{
  "num_hidden_layers": 15,
  "hidden_size": 256,
  "num_attention_heads": 2,
  "num_key_value_heads": 2,
  "head_dim": 64,
  "intermediate_size": 1024,
  "vocab_size": 1024,
  "hidden_act": "gelu",
  "norm": "layernorm",
  "norm_place": "pre",
  "norm_eps": 1e-05,
  "positions": "rope",
  "rope_theta": 10000.0,
  "rope_fraction": 0.25,
  "qk_norm": false,
  "attn_scale": 0.125,
  "bias": "all",
  "tie_word_embeddings": false,
  "parallel_block": true,
  "init": "orth",
  "init_std_qkv": 0.0468,
  "init_std_o": 0.0121,
  "init_std_up": 0.0468,
  "init_std_down": 0.00428,
  "optimizer": "muon_variant",
  "learning_rate": 0.0133,
  "lr_mult_o": 3.0,
  "beta1": 0.95,
  "lr_head": 0.00502,
  "max_grad_norm": 1.0,
  "warmup_steps": 200,
  "schedule": "cos",
  "final_lr_fraction": 0.1,
  "batch_tokens": 32768,
  "max_seq_len": 256,
  "doc_mask": false,
  "train_tokens": 348900000,
  "max_steps": 10648,
  "dataset": "wikipedia_en"
}
Each number is 128 + 32 x the weight over the matrix's rms, rounded and kept within 0 to 255. Layers, rows and columns count from 0. Numbers have three digits each.

# down: layer 8 MLP down (transposed), 1024x256, rms 0.166, rows 932-984, columns 128-255
# up: layer 8 MLP up, 1024x256, rms 0.322, rows 933-984, columns 128-255
down932:135178140131146085078117142150165150103133104142124123156120076185095085142116129153135114125123052124130079156177100132095133149137173117175077125152099080209055124158179164093117138112173077121122124165136105136165133156130145172134073101092154138116087113109119132117193104147099113130129167066133134129170131185166096000083168182153066164163093184160141154175216128134105152114151
up933:096119115114128166091077139113170137151147101158165127065135152165181098132149165148195154159192183147102166103158077155117122139109106161132105111103103124091083123070160087189147091063148108107114128152146156140047146114149146117186117220170115175182120184097136151094084073122192133098141177145146179088140137079102146079147118137138101117132118097134137136162133119134161154160196
down933:099168172158171117174165168089135158131129106101097162162126114142132141144100105137108124112160071055112147081046161074092130116089165129124229164136154084058149110118107187094129147104096138130143122111157135154205167138130091061104126154123110136162132152125174131133164108188123164111188130148155109090146091105134156119132172156152136147105100135091098121125128107051132096169166
up934:172149153093172202144129173076111109101132078030120088162164149095146189119120125119114186089123115129161150127145098135114124072146112067169179169160108101149147132119080122131111099150169130144124109123114116133111099171099127144125125129086142090078133165133151184173103056174111081106115169083131155185118131137146171086146080167124133180041158129161135163123148090087127121126080
down934:039111062129148092136128100104093155133132162135153091161087131103158083113142078181136079146184114185154108122092118125138066099129175106129066131087104143102133143072133172161128124174113112136142150083122106130115146176134084131163143136151159121181109075111100127112149136171222180126120124108093145150129152091141129137095161113107163154137137120084155143114071176165123144058128
up935:159150128149130133109117049144166111129137145174116143134152115142093189113106098151122075184088109066130118150146141071136090161118109128190145112088106150134176141119112136145126127125181144153129095103100103115122067092174182080172164139075123164125096136080080123118131079147147136139102177133144132154133154105144108157113056099139121151121057152133129103065115108138128094170138
down935:062076133171095080120148122124156119102158157154072172060131122153109155119104136139151103057170149106100182154150153162151158199090137114112136099141147145155182113175159071115124112157181137143156121092093147112133133110148134160174107122117090089171107099142065150146133130116096186118119151140117202114124076079108116093124164073151085098117109119144118132089103138119116110167124
up936:115133123179083084140167108152083149129114165143104119104129107058117131118160173153128043099173152099095157110083181183153171139117129166139173135118141055098123113151087126115167111167101136118139170106132066135120160078154151163095132169122128167120131150084107116173123094087143080091139117133078175067101108103178072139095175125108155146106087126132094095167108087070117085169159
down936:130138155121105135107119092121134126151129061104157147122155087208178138145141100159119191162057099119176124132166142082163156128119076134148117095149107143126104098090152021069111116117128205170133130152122066161162191131067156164140117168114122131120073130116132139131145097173101172114115132151172154144150102178102164092143095155097092132163108107108139144119109180120199161103114
up937:149138145109143112119167152083102157154155081109116205141090103115134158128030112123063175076127100095143194135135132148131162112135111104109209196070184142058148127163097117184105129122114141146149149109079175134104142155099127068087182113096084155112098137174147108132129124105136136092141060074136148093097115152138140095086169164106084108153137125142143167095121092085144117096107
down937:161097123148116157111129064146140200126100081124055135179149170139117116093117119187177089136145098132111099118097155118139147154156196141108120100137139136062147145144109170087121111112119096107109126102183090144115109106090065166148162148108171119093138088133167114117150115119127126148101112116133163119118142053117168108146212117159195178143184141148103131142117151137135157092150
up938:110155165094179087147130126141143140093088111178134161146103164097074187082169110101157154096090109098139093092097135096137149136196082153094121091126091112133093105140138158129131070100084151139105139162129069139118108073142138096122138134068132169132103170120067135153107115151086130171117193143084103142127127071147067141122128144105129156105142131153154181111119147125090144104128
down938:123154147078128150107095145171110126166144122133175145142105107169127182113180083082153105093173129036111166127156158138114090152106128146136087080132141050142079113163114212141188137133097139113104164136149095153124085160103118106115069146193131095133154098091125185101172100142147079097135114123120118136138151103171136108109173147130085125081125125154128118152124188119156078085171
up939:155133209128139131090074166147073156120108152134062139157120132130157129123175089164130151031087112107127187105150146095093129162109098121055055167083098141114149126066117157084153117079170118064176146143131133188148143126151136122138170152072093114195124154170132087115072190150137093087199164105164121073121142047086133099129155128125105109112126122084110067181095106133127112118137
down939:154152062099096128158102176163184102121091163098158150129108109071155118127134087123119118143144139120165140067127115117165063105122076103129094097088136168106145093093158132104083113151115139112130190151157151093127154165155110159149210160120167152146068139112144189107113155145082124112082104139141115104161137153092148112142120137088154091130119137138140120186120122135124153119125
up940:120143140172147163155145120101194159098142124117132126178178131139146157117188147058099101068126141142148105152100182107134089133196169091109091092163152120181141114199131162153102175116144107087139155155172102142102150084132140107135147099103134109109152148129136138114116151061154158112156118141095121146107082104128152120156159085106146159188165134087144119131097123095115127066081
down940:099164101114163071145097114139085132106186156117153112144153088148118149101162124121091119104189102108043145116167123172141105135153181103099114142182122126116125096159141143133137135116081158173095135163141096206170141167123184178180128155106129107184163149104157166094164165172114127171096127136035093133094150126114193056077164139136093158109158108122145094083103197157149151142161
up941:081089124175188099190129087102153127101125179089129164142073103195201102137119177096107118191108138074138144129132153173161148120109148130066095141130117027206152100105148168064149134126128108134148128161125142118140167151133091113192124062127082169117126127157104116115150102124143169129146154155161142145145126118136063115109114105158139137125119075065114124148108145102110161084116
down941:112111128130095106092088170139139154105084131145114166122079136157116116091126082129146050115126131154088083104140142121107119137165115136114167135150149101132162150149147181122124137123131117150062130106114150069139131058149102122157107129144101118155150125176126076079117094151120123156134081089155138123131095121137161111133166160143097109076091140133136202163156106125208148100136
up942:122157064162145110115166128122130107157113166142095140110111198138123168065134144103107203142139154134153115115175150157180088160124122125144186095106115165172095100107170081170086125125137094152145126128168145165068093120102128150084138096099096151157098156159187138103161167120074168123133150112154176106080104080154118118112176113092170128066176078120134095088117126090115147099113
down942:123125062159063105185117095163160106174155136140141104092132079160089083194100116104100121168109040151141129084149168114085136096125167127163148152140068108146160134104106180133175175174100089128097071104123130097162107112128160159106133129070180163110171033170140181110114095141111151177091124153121148138165140147147134070126117176143075132141120107153089168136132066186130127153107
up943:151158118087158098109192169115129153131128107158090151107124107106108121113111142154151191150138165127132158091133158108132148169172133122124086089133181113144126108047063127170094105143153153144091145101138114103107137091171109117123104041152119168138145112089119151083119131147081069086181118166124118142159084173176136167076106128177143146170160104117104128128118126069153136082114
down943:149116089117127095107155178128112140072118101111117095127141088176192184126117076133124127105136151150109108136138178141153155100053155089148151122188097117102088109081086167068122068196073159125123132092140114115092167165157174113116070156128150208158086157113147141112104172162143123134217119158133173076067104048142148161143122123125083143086103133168089188175144108192098099163140
up944:146183047092100146178147168117138087144153097175161206151175089123125122079098101112108131133090147143139144180107114145146101113121145119155093118062141112170067127076123155100146106150141166194138139078114067158110126124156119145137210155127162095107135184175105113098146082116097201059112058103122113124083128159107160114135131119155154142070141123060169149083121111087106126124121
down944:116117089139208109137138146175107165108153087107118119062122092165121118134148145154139144115153079120170058119140075097111144087158156161116113083171120174118097116143141149132102099166099129105097139146087145152137115134070127140133115130157138110083121127056066135117103133186131086147123154110050123122152146166138121172140136152143179101156204148133082145163187086115153115132120
up945:142119144092146067152097097193117151138129132129097131105164137140070133059168180175088135096062142143116113121132161150164178122135124113116182137182147129123115120118155072051068166113135167144124173118115140153149114137114193085092121071126113095143159084149180207097220175099142087131133140124163118081124075147133118135040089090194113107110175140167136164129146107170110177148113
down945:181103158083145101105136119097147137082110050157069122134122166115138142185141180061069179172148123173152137170112159120166136161138072146120120170111098092136112110169142181087107125122090104163133121122168109133142157076122144109125130074161132100154120156124099086177147149158140133149107133120148131192106137122130050141123174142055121156188123126131114105125113095097172129124211
up946:135149107098164109138126091113185149132097171079075169116134088108105093119131111089103086071084144128136123089103163144120162103177125099112097212113144216191138110125099146084155117102092140116092090076128101171082141064109182170136102135122152159172155122093156144139121114095160123075159173132141107151063136133104216125185120130113136084154106183112099095167071152077129127105159
down946:139180128093040109083158118163156090089163136125101106095185133157197152074136156095110111132136105079169104112121151177180123115169116129080050074148093110129200125144129146143138186132157068099154174087055116111130158157124079196100171129160038098102125117163105107128092126180099107150101112196155135152142125169167094134136151116169101121138123121101110114130141207162142156151117
up947:144135122105099112110096139151152122136123173099202075103093159142160132120132151142138130108117113125113108110144123111163120056105104157157106169102104140147102108166143104092104158227157153136094117099093139072159101134073121067141122093091112170133172091085198133155123131160103138148098080143159126172136094113161141150143143160148151200169105109131120169141105171105123169120124
down947:121117159173141128123171136168095148160094113071163145138154105141121111157132104136105138068166109112200082209135157079145109223111107075173096149127080134145130155099119098111140154088116122153112162142092153169122131127133142127170151115175072135125096160206140126095116048146158162143114113147129128079145125145093117110148104169078080126178108131113168128204134085119168086090069
up948:119120127114150131132080121084153105134084109078104171117141097087121117143117088121161082128157105105137108176132117129115075084112169130092114162129154136055140077157097169129080163202145131099149154065060091157181108118128156106098136115091118095117097068117123068165160149139143197166166114116090138076146161151126101118155147151133099089155167061129093112083084134090106131115134
down948:131158145078131150101172090103208119135181100122127111123189166083080131135147166167113135171154082177072124145117128111100088173114114137140140155114101088105120167145103060110115109169112158099115092142167176080115155094153150144148072124090159178090076084124136118064108066132124136074091111117112148127125145121131111121124131118147140133148142137124083096086170110147135196101096
up949:108129145076135062099151138157140146109127175079180138129188161133093115124129150139104129148123139128123132180108163110104103111121104168105116148111160079157135142107149086129119121095117115156163159102103081184111127112152124162113148160137141126133131123164107081112070146162195100119128097167117203147086152134100148164145175126111087149192167153115215153145176167098118126175116
down949:168148134131092108091156153102138159102136129098165151109130117146162120174087155103082128136166122088119133156175112139160125112122118156182140155159128111137155140049128167089196223123149121170126097151137127099103050102148091193105121117170135073167147112132155143134085127191105100128124156134255133114088153102132151154126159127125074154148157105113128068211123155053172106172130
up950:105113139141168086115173139129158096118162219114148114096105125073105087059093121143158159116080155188188155147136090121153161142154124127142115071133178125091112158103148150097144155114150127090102143054126111096115133116182149122147127141125177087169086042115112122154097096127099129130129141111077160155147151108081135119087102150152154147160182142112120182083160100064087080114069
down950:156072112171191131074200114186046126109082151137153140076156147140167177188140110080091170171061131124101173187132128103109133126170176157123175132154074117099127102135134000102180148152124122090118137113144125175140130083155126115079105110107059145101096188083121092121093153161173149142160155115144160117137144091128148132106129117136143139149097145117091096124084063105103132088144
up951:151156140147176121169155078145141104153064132159101172095099146042134096114147125178138114154098154147107134127064160089171090094126116158128134069125146125154098114074149146116090153140123153076107114071130159166130163097122088133138132111135106121126111145122174102127145140108116173172140163120099121133169137166169144157114146104183170126134162090123173043182132154103114149171173
down951:109081109186152153108112120129134156111081111115124121186106094150102108124094039122103108183157151119106115130139136152098151100160140134144110143169129145090151123173111205130134101160106067101154097071129131102087114154144105101129118164162128121137134102117119142094137136202173167107141126107145138094141167136120120116112132071140093130084128114164167113097103130121094167069086
up952:158067059156098128069153164106144151115171141102118179164101101127113121101050117129130107087162138121154175198150145139145071135078126132080137072141119105138141112134084126135152096133169085153189164122079113173155100126120131141122139163172146171135111123126161107171188166130158117057065168148080103120107149108112139102180127134124125099133117131168130083074128168176094200104101
down952:132155160148168101076124121170138101168129101128144076122145100160108105149151081081144180121121118180067115097128057087117149145114120130132107091127102073126106127116237109092171180108146160145095095143128118125093153117115111136159150107120107108156091139132143143116110192076117124130152096114141116148082085117142144176104103110182206133134134190141099114107140120152116122135097
up953:158171170121129109175145140085133159105149114083039121106120152142119122112103134142095107145130149089134159142117145140156164143062153113137074157143172116124154114139091115091160137104158112102147179102108096139115136098111145141126154145091106147097122180116122172071106131103093147122061086116098131172136141125142133172094173100060112092182072112195124143154116067135140200098119
down953:169180099121135142142123147118075140099142181166121085106173103127142102125098094206105127100103111106150115124110128160148144123200155095135107127121124133085101066100130178162167154173129124169156097118114098129087087159165097186128132119110065101074155130181179103146124151131152138172134157090108104151142161166097144091117149089121118137132127150154121084100127075132078123081116
up954:142146184106117198117121096144118156184196122151104129120071180171101154088052134169008108139119091158091097144158133167160177162128191153127144105153124163081092148110167119107118141087133156147146141122153102144081137132127132130100130125123123119079128090084114182118099070099149148127133106151094191151125103068107171181156121098102143152141138172149149106162128127102141094175134
down954:096097157139057092173129125079153126144097123118098130112161083104152128142106075121172139155116096117148136138159141126099112115135144091128102093161135130130154096184124103115127125104129163132141211190134183109122111148080136134109096176087140107165069125155134072161143171128193147157118128107115101122088160108104117110119152122148102179141165090127124137134157128157149176071132
up955:158087085081137146154126050035110164117082124106194175158089099087079194125116118086048100121162129222074129140178155110114099128089126170168094127112200146140081100126059151110159147113123194137135077166165158135114099138125156119158124134118100150137055149143057121127107107123156136153182123141113167177158107185132103101121136163095145068121138083128108114098161118133140152121120
down955:095151080079116129133163143141100092153063091139097115166096115126165110118191159112091145113127060143119138139181182113134057075129114179113186126120111094086092133153099142083109113113098100152092214107120132096160067110105136100134111134203155138143164119126141144096137137150170105152114135123091090180113163113140118137113114193185107149098046187121141151182095142135161147108196
up956:122163086164206160109082097095063136085116068114168154165103090200170255155159162128149069093170113100073113088117057176153063152163119170090134113146172162123130184133189110104117158149184124100124176108142169203155162093116147060119133162128139174129139103166169133116130136056135154116092152140119173158133176121200066090151115151127087134046149169173128135110122088124093075204068
down956:141148096114144169091141195141074127079147131133067171172105123158214191171187117157139110101111105135100103128092099141137077084190158090122187091138146147132161090172188154092186136118184156111133153088149104180147164122101129116114123061138155148063154112155127168154152201053156120142080135139106150196071143098153171141154073093074091152007056099161216100165137165146149150204140
up957:116101123122152131139114107199142062161164144111150068132150046110139147106123165171160208094103118136165154143123092093170161099122068122121151083105113137222165087134079121137167108137154125117113149088159147139176157137157102093090106153127049127184115142104170142087115132161127103077136107124105111129114164056114101092144140081089117137144158096118141143134130152142118092070156
down957:130099085154083172194138112120142140115106116124113144131098113148104140181097076165105108081138110166054131140119124159167154181143157135185137104102168146139140078121195129143115123154098186083120190168154090207127119087141115154122164115102144116148102118107111135150088097232119170116102083096105068181145084139059117183147123097144111149136168093087135121132153152119149132106102
up958:107157096096119157123095123079129124114140108165119162174141138065115126134087141123115165130137115172134096192152120123110166133122118147190120130133140139093159141072108106153113132102113148130188133106140126143192083147105177106090070082179145106161125101115126097110132158201133135108137122124145139107128110101116120053180111110188181178188132168137143085063189063141096087071086
down958:096158137130055147148105150031101132112181139137020124074196102100179143164132125133140101186159183092100130068104090107096090078105109106099114119165127144095070114152146195166086145092177167141114105167167138151095186083132102082185171148138086111157089111174085132074095089125126120189110118169215129159135100138109178170163185167150162147134146137162111177100163140119146107126143
up959:153099092163144179096170106086126155170122141156095123154115161168133102128150244141131140133127155113100093143117159158067130104113082146124150109122132119113151113122113160139121191108135049145145153126074119161129111131106128128145116161132068147118118144149146073124108136158148133111058065155110102118148177125118124170073128104152162114123059160115126196133088157141118151125111
down959:110125154149172138114130111112143140175060117143136107136135114136081149146115127159091171092131168106125149127096127167141103089131142184148167177157131071159062107139114198138158153145114123181110138082080123127095146164117174115126116130153103110077145138128144114136144090125061172171139126102144096135123095110119117118121124150129139141104140105146104137155095203158096157121178
up960:141079134165108122102111131106088141102132129140131178125138117153134197112095098139174116143121178113135143121104121163134151076132103137124033101115074156123153234109101101092113083165074153116117200082161165160156135090109121074138128169145152154107228085149218190115097172161079120106116110042103153147071161154161163139142164178163117116137132139128130156162103149161146133212145
down960:127134142177139082103113164191114099130101208093083114206137135108087122143139152128151064137132109129109162082115146147123033099184140119139118125143144167096141128136162125124192140159119114106151080156123146159104161084134110110051107151104128099178148202193148132142079099148155139106211098166130177145067104096114168116156118125035064147089117165143144115101094114146061174148159
up961:126134148147143080200157120118118110065130119066136159098078111130109102067091177116114157169099124137146161077085125135169134129134105145162134120172123117091166077149110100115114124163146119133136153119078105137093160142126128151130107169107148127200164164078151125110129157124205112138075128109155118146121137105113102155110149192167118099128126119161139090145134118159102163176123
down961:100096138126156103120123092135155082112083150173174126123084085155170174193185142088133159105146152095094128170144098119114110114158119102123110116113113149076121135139187137094107131151182072138102119137076157087124098103133162177165131120121136109117145112104110124130155177119137116157065123136102119108149132103158129048116107122100087100149116171164150115156128157118146122163074
up962:144171171156073139083120083142099094106160116121091080134083135142160128120133117156122093136157092128108095153177092099092107106121181170124196118134176125190138176050146121111164100108135136105071095114126130205167153104097195132133139145154167128139108151166123137118140123142082128130135080148080137167144139120162142136154187085162202150119137172138157212175094149124157098131128
down962:152126124114136125132171077162174172122157174155132131154145068145071121139101154135156127096138104088067123127135152146109137198161088109102145184071052151129197146130106247137160111153132072162141107102146168132118098134140166126154130092162145100040098122122167158114155122147207117158162145118120099046209159077155072143095144093162133117149101091126143143166114071164158157120104
up963:159134113168195105123123084169131098102143148114113202135116140103216133110124117076114082109160161161175124089160130112115108089141155103102112135141075149165118153185107184166106099091149131124075113171137104131107113062070109122113078114099111075106125123104114099162103172116129097115124128123147113079082160102143151192141110119097171103175138146128151066092112141129129098067144
down963:126138085124138142093116178116106135195132149091114091111099121117147128130084147114092174117115093117106103109105083133122175111090103082121093078111170150090148123114126188120191124118123169121132142132112141110117131066123115156078125094169116172177127162149135131120149129157172099163100094111135138131106090098150163157143202146086146129113154157144117082180111162146134106152118
up964:147095135099158132212094156153122119118143121186114163148136068131152105159181099152118173141124162163122150075145109148114192138129120125106152079124162157160150170116164131108170126091124191134122150155088122120126155143120137049167190119166155178163136109131066125127144131079137136080129120132072137119122130150178083132127090169118180132136198083149134118155137013159128143143150
down964:110095125133076101076083141148120133149140141139148152094116153167098080152110147093174180120110119116130205199132127161123143103122099105166157128133191102129104132132087119101103115185176129193112150083111108105137106176093149113156132130154101131143167136112103129110065127115190172122105110114080066127132107145164154128110141174138155197166167139085089167152078146122109155118147
up965:113094150149110157111173154126109134096159195151072094139081163107051101119174106122123176165122099120160157124169108094087131166098144111110110114123167109132167104137118098137096117173123117115098112151143145103144115106121106132197155117128141122129171097134157148141105133103174160180096196083112168153153151131132100120144162112110128150135125168126189125133117095126092120117099
down965:173130062191137123176067137157032108134165114168122127138125131124170114143182094110146129195124112113153154155145101124131137110106067115146180167110100173172140122142166127121106131118157189140135089103180125125097088071054085138099100129117174103088140090083150126113202075154161132149146175104109095107149132192198168125131104129086138162157135159168146104121138083094090131047139
up966:127121132203124165183174168162194129075166087111116149067153088180220142122114106093166147138159149112185098084141103095169127086131093099128156122096160076160179125174178111137209080069166111070171082113134138120165086125092140118183143133061185105130169168135138198106118126111124169131146111130102101154159089118096117150146141115032118163123133123082095184115133107130155093062139
down966:195159142172135131079155154095084108168121076178153124200086173146100153134098130108113128100109142117114101100113053112074195159140140087090115092120124098132084103129127149128130116111130121108180221129153101122111118144165149161129118107246120120087118134144150155162162101111143149101091088143146122135128170116117133150122087112111105118137111082127068145105148073109146161148081
up967:155077102117140176117155126129102113086140061082164139163070068123171118118095107142105158115164064144118111102166120134197143099079117124140078141087066125149047178166075201114154062102132119122108147138119163102123113103175107093115139113131109116130131125134146107099107118151110103135142167135100137163111095139129161126202102132069140122155175120156176131129103106117141170101154
down967:192112151155143070103099169160090112117113176167132118115159189080107104097136174099139130165101152141131153120079155099137181120141129138142112120122131107128147108067145162156134178199117150109132152082166091146102143152087160158131131086056188113139148087097142138156085200122149126170094123145174099139158142122139128150132124135189131150156180138129060143171106195174144128121128
up968:142116139154170131161134141197104185128108112079164155156118193074139111088170145135177109133085151123122128132132155127090194139106130148098123098115179118135168135092125089125090087094153110138162174194108130135163157090092146139156107087153115119095099135135107109155068106186111095171190151110170149136121172104079116110134107111185040099149106143126105126126115165082143118096110
down968:161112096128151122105122149156114080121155149097090111093142148158099087146115121130103084132137114188101107120150118161104193160148142119151127144127126134167143117131133179147105119214143181106098081137125152169067122144109072072132081098165147156154129100122097174142134162173100176138134174133102099139149104137120126118082108125123077112096106091126113113132163092168164189143166
up969:202138068095142160105124077108177112113132105128105149198138136092124192073114089107090110167132137117093111158067137111119036197177119124144141163112147213147096104160116150055086055127128163128139148111113050154134119119113139112123154118110160103092116140200135108147083165070088190146124145104170026126142123143110125132155076127122137124115112135151139154125096109132137144128140
down969:098109231122185166089135097101139160196139154121096102079115106102088114190087178096134103104125105114108130120133149126055150111181163111114133113166111122154141118130092131151164103192103152116071170113136183092123209136166077055130095129085174086133147090140191090136154162140099123209186148200163098139189110109166158134083127141103159132169140196111091144115105148114141092104150
up970:142191128176103076145141083085154148106158122116117149154166103142078143169138101094126104110168140084113066103111149146114126079098109143076096119129132122144160156120132130132114121103170130165171152081192086092123122127136159115150140161169152160138054086175112140144169153100128138072165153119125151155109080093123155167150175154191102159124138178084139100106148091153098158126127
down970:151094168147127147101133101179165141132110164156170111101096134131103109143133156109149111150142099120131155177182127116143127120147189097073148110146101165100093139128147214110185155120109152126126083119123120176078101148085129134169143123084161079107147147062135137114096127146171122176074136123185097173061186151102147093091098181132138152137123130117126164104104134144118110085098
up971:091193054125099153175084110078134111116159148120092131164135154112121096119086152153096117113113079138080077146194178213112166064171087137152143141127143078117092115146092162153142118117189095194247080091135146172241115106138109184158142175122092145091203099198083165094140156173060134085138146117122118108172157123165112125139090140089131154101150131120108158135174109105142107140116
down971:129105076151093093176106110111133158066140157133107130154168145126138128224155159084124128038163117119112137158097132111083113032117099131148131161150098092115124181124175182157112075121063129195135116140146080132180152114131075115110185165152134046170127090181136158132182175166089083162146114083123110151191114113173159154131080112113129135122177124093115143172098069145087122087170
up972:125100095130126130147171141099150158128107141078127179147094138098112175094128131148123153099159150087202166093055145159132172155167186119132127118112103138091100091145107117166158103125175130184162133127132132104146134155155074213143103166118125137161119150121100074137088122110088158137088123143138100112125122160119128154076084123126225121109162104092135206123122115167117100142081
down972:149080087120105136170061094103162099115173090124116127094145165102130109156100097136130112127112104127064149125167075147171174176138165133096208176094187146176144160102133177095157034173095104162111087127148106124114133166105139199130145084082167088156111152113108155151117152108138123090144139132155152132128130098107146111137101142118155127131148107168105048108102117130103131092125
up973:090081061091084121155125106069112133068086057143109097118139185145143093125099140147097098152146143165131102199144080130137105122124109160121140091115130104086078054123064120128150210122143129157162109227120142157123200163139178135126146081110142089176134137150161170107131140181131116123155154139054155155111085126092103136195107162175151167159151141108135078090152123162125097087089
down973:137125088161116192176138132135143107124145126156089141112131165107114067120133122110140094151101185116123132153094081148108134136169191157126114154082122140143134118082133056155212150131113070174138145062140148149129101091106132113105103075089152158225078148116157110117146143136091153096115118064133095174166049094120138086141088133180159073177144128090180094177100153077103125102116
up974:099144127183174157092168097136166110066206056106135127152101174078117123184128117048117193098128144075171148063098156053118118222124163139109154114107121137131123162117149128014089087077171068089143130128142157149080099107139179171119129147087131179165095159121096117132093216093144136110101139111097098118142100133179063168139116127175164140106115091105140093168081111094151145152138
down974:125163098193166117129158103100087144209160150162100151154118164129142066116137129148146112114156099115204119181150133192106096148111121187173142108174144155176095125142111089155165076145110101143147178106111121098125078101073108129135111061161111139142101152180121156162144094197134090138124147137161130096042114078088142127172112145096109163181152186081142121114133130069129058164157
up975:141136050161130149134058148112124088121134147103138118227129079128089134171108170110103167187115147135186171123119165127164071114094139181107129060151118097152153114134156158113089149066129111153140151112139111062099090093173129182102108165146044159085070168096175140147098164078120115160167145125146142080153105199094109121147144117114125132047158167142089136083168108120109068142110
down975:105112083173150168146107150170125176128184190140117158161097124150125158089151150143142112143124117110130126177086108033209187068097133084129161138106065116127102114177064128172141110110134144140126075178116123184167113103207099130074111132125124154081149092137092175067138146121102180197137122111164125116157132166123115143098167168193170104148092186100110127129115119129103142168160
up976:090138094132132139127125121139165188109055167146181071125132133128126128136100143143128113185176074114103151132098125142151087100151092182158172097138113084098067125110116129134077162087114124061166151142147149099155061137081130143145181052135144087117154011160079114139162078113202111144107124125088117122102114130179125203120132114120111118144142124117086160094142102088137156139157
down976:116097159136132156156106124131114141094151096143160134103094112110142119105103155096149144128090157149132085079078098146156101189141120198115180127121160087162153141105150156095105197121175161172175130078146099165095184160119120110106164140105090138153140160148100109127102174117144163168044132138156214154098170162102143147116118101113078126133117090109095113071105106144116125094114
up977:129134156121145140100131107139151136100124140109177127099113132143087110176144096146098178102166175063150075128149090150072087135105048116150107123148097136114177124154130152150073151112169137194111083083175114109156113135125128118119192133133179088157145162137098103104122133079183122125124124032108122105166098140141128164136094194136137178137169134175131105158086089128120121136119
down977:155081121174150130091158176135072125110164137101138138087075161142082115125097073147130132128116098093127105163134181135090083123157140125123096144160116140108147136108089255112120144179117173128172100139146142128100143091130137129143169128172130138169119098131092093142092116069113135151104109125137149121138131127119160122114123067113101095143107127113106155142079146118185142138123
up978:142121170143144146172085111146101101191131180153097094132146147088173107117156169086110117146145103150147140068181169118089070096092140173148177121133098122153158105138102171103087117158107149114091176118128121140111148126158114163155130081082095159181116176082172132123137089150139117119113084146082145157117164089098129151145148130144118150093162160108140065137084078123143109131146
down978:096100119141163099081116158113108118120146147124179128124135094139106126153111149125171113175126150119108116108152090085167111123183130082147089108140125135098089170192153245083148135166152073167123136118198137076136165153107135109131119145116177082130112133115128141133123128083164144157108073133095116080128111133078145131118115137156175108158132169085091155124091125141140152091143
up979:149139094104113104149087077191117136125101091141149101092084069134138100146115175125177157094099118085135115127149138135130145165161104132150093092075126143129116092172168130094142109142148085127133059130192099147150132125123113134107128156096123169161166144153085118113083175135098131197111074121123166128112187105107111133087123082115111135146106138136109166133164152130133070108192
down979:137111077102152155127174173130113145113095139073157096104099130115140105176086109140141104099135151144134090089128192118169105167094153083121100129096105162088168095066162106141144134142144164140125107126081106149095098128103110112117130100081107138113116153105084184086142168090158087153162097156122084126100109143143160132101089134129159132147133187101127127151155111197152066157133
up980:104136143167182121128132072116113123036161115170111123119129098079117095133169151131181140132117158152137144139132115170111146087109102107168125106095112146170114130142138150113138148119117171114132137134173160118181154110160063171144103144129127138157122112129098128134146102157126113163102119141119147121142121108133115103131177168140173146096102128141143110128113107096146100091112
down980:151141135133138144117110157121123183143223147112134110075131101076163145084062100120112152166166135144187146124135115124134091189153042106111081058118104165139169135131147171139105114123112132102111147185106165167100123065159128104127138133086103139168145120101172099127137131123091169185131136110144148106132137157106129162110154140101089104091108060109146126139115142136133130126144
up981:100174125098075144077096115144179098123131138150127104155138075122192178124147094148171123109146073091080103129133122148176104084130189182071118150135143159148073203160077132159123112111123181112137134091140193121147104106138199127117132176202172082187148159135105147135146065098237108153136181119132192127110139094136063142165123160169183096173170183138172108127101071105115130065116
down981:132183062154235091137117122149124149175110137130088120113160204095148192153124128101175097112087081159084155150067160102108115170128087202115134186138111090137110171100142121171126104130108130161184118150101169135169162101141148079133126115183188091116167154084174100084099083090139102172087155089077132123150106085181140161160167124123138106102109134148102180103133130107115108065156
up982:125136119131117127095092060063112110118119169141168176106095072085122092111129138165123057134099182149082144104096140170161133113155183152176159083085154158169122082079136112175130102137132191164108136122150178083122196194147130175139105147110102106120168081145106145149173087115137113157162144128152161132176115098117153186104105135133103078128184089096076106118197111146071100140121
down982:057080109107175168164109123174128156169167106103147064117093120110142097135147127127150132151138109123169138168131129129110121107147130122106153173112093090116135093083131192070141111198120054152122082128103109148169085119136144127153175119122128053090201111169216117186143115165166091089097137196147122139127151092100167200121062117151100089117135125094150137193105131120130087066108
up983:197078135144120130163168100101178098160105135160145085169066110213079162169115071104115153115133124157183039115041107136151136141142113105094150113080141141129144081096100147154139108120151146206132132101114122124150188125101162184122141108132136076121105203107085145111149117165094161096059097161161150171111095142181146088145129086114132066131184050133149150083181187137070099094171
down983:163088056110098154158163117150156123142129113142131064147054126119110163063071112087132149089111096131149128102160073098128169180156131126138137180080135148116156094168147048128087145143182159143171083122083096106134181182119159167123108087133086116049136159122139147091101160128057131147139139116137169107159127122088150143110105062145156107146103122054121125178185144084118141178176
up984:150126109122123142054091131097116158202088161094075095171085151110145147111149117125118116133156145102175162139094115123123088116117109192161095137114155137075132118153141139119161185067135150070118170136123128096134157134105157085210121117146136098107121117127127083173138173075147137067089136144106158113150098152099110200133091155108089159122146159160123134062107150122134130189112
down984:108116073061094121150138112154073143139141134111141101074094120087186129154114128148178068082179103079130138167094159131133095102081154110123140112138187177088158113130121185132157150110121131081130103175106105112138152125092173090073130101161125114150126132113133112162137115067171127143135212131148087118055125162089089210055114212075126119096104152135171129125150156134110068204108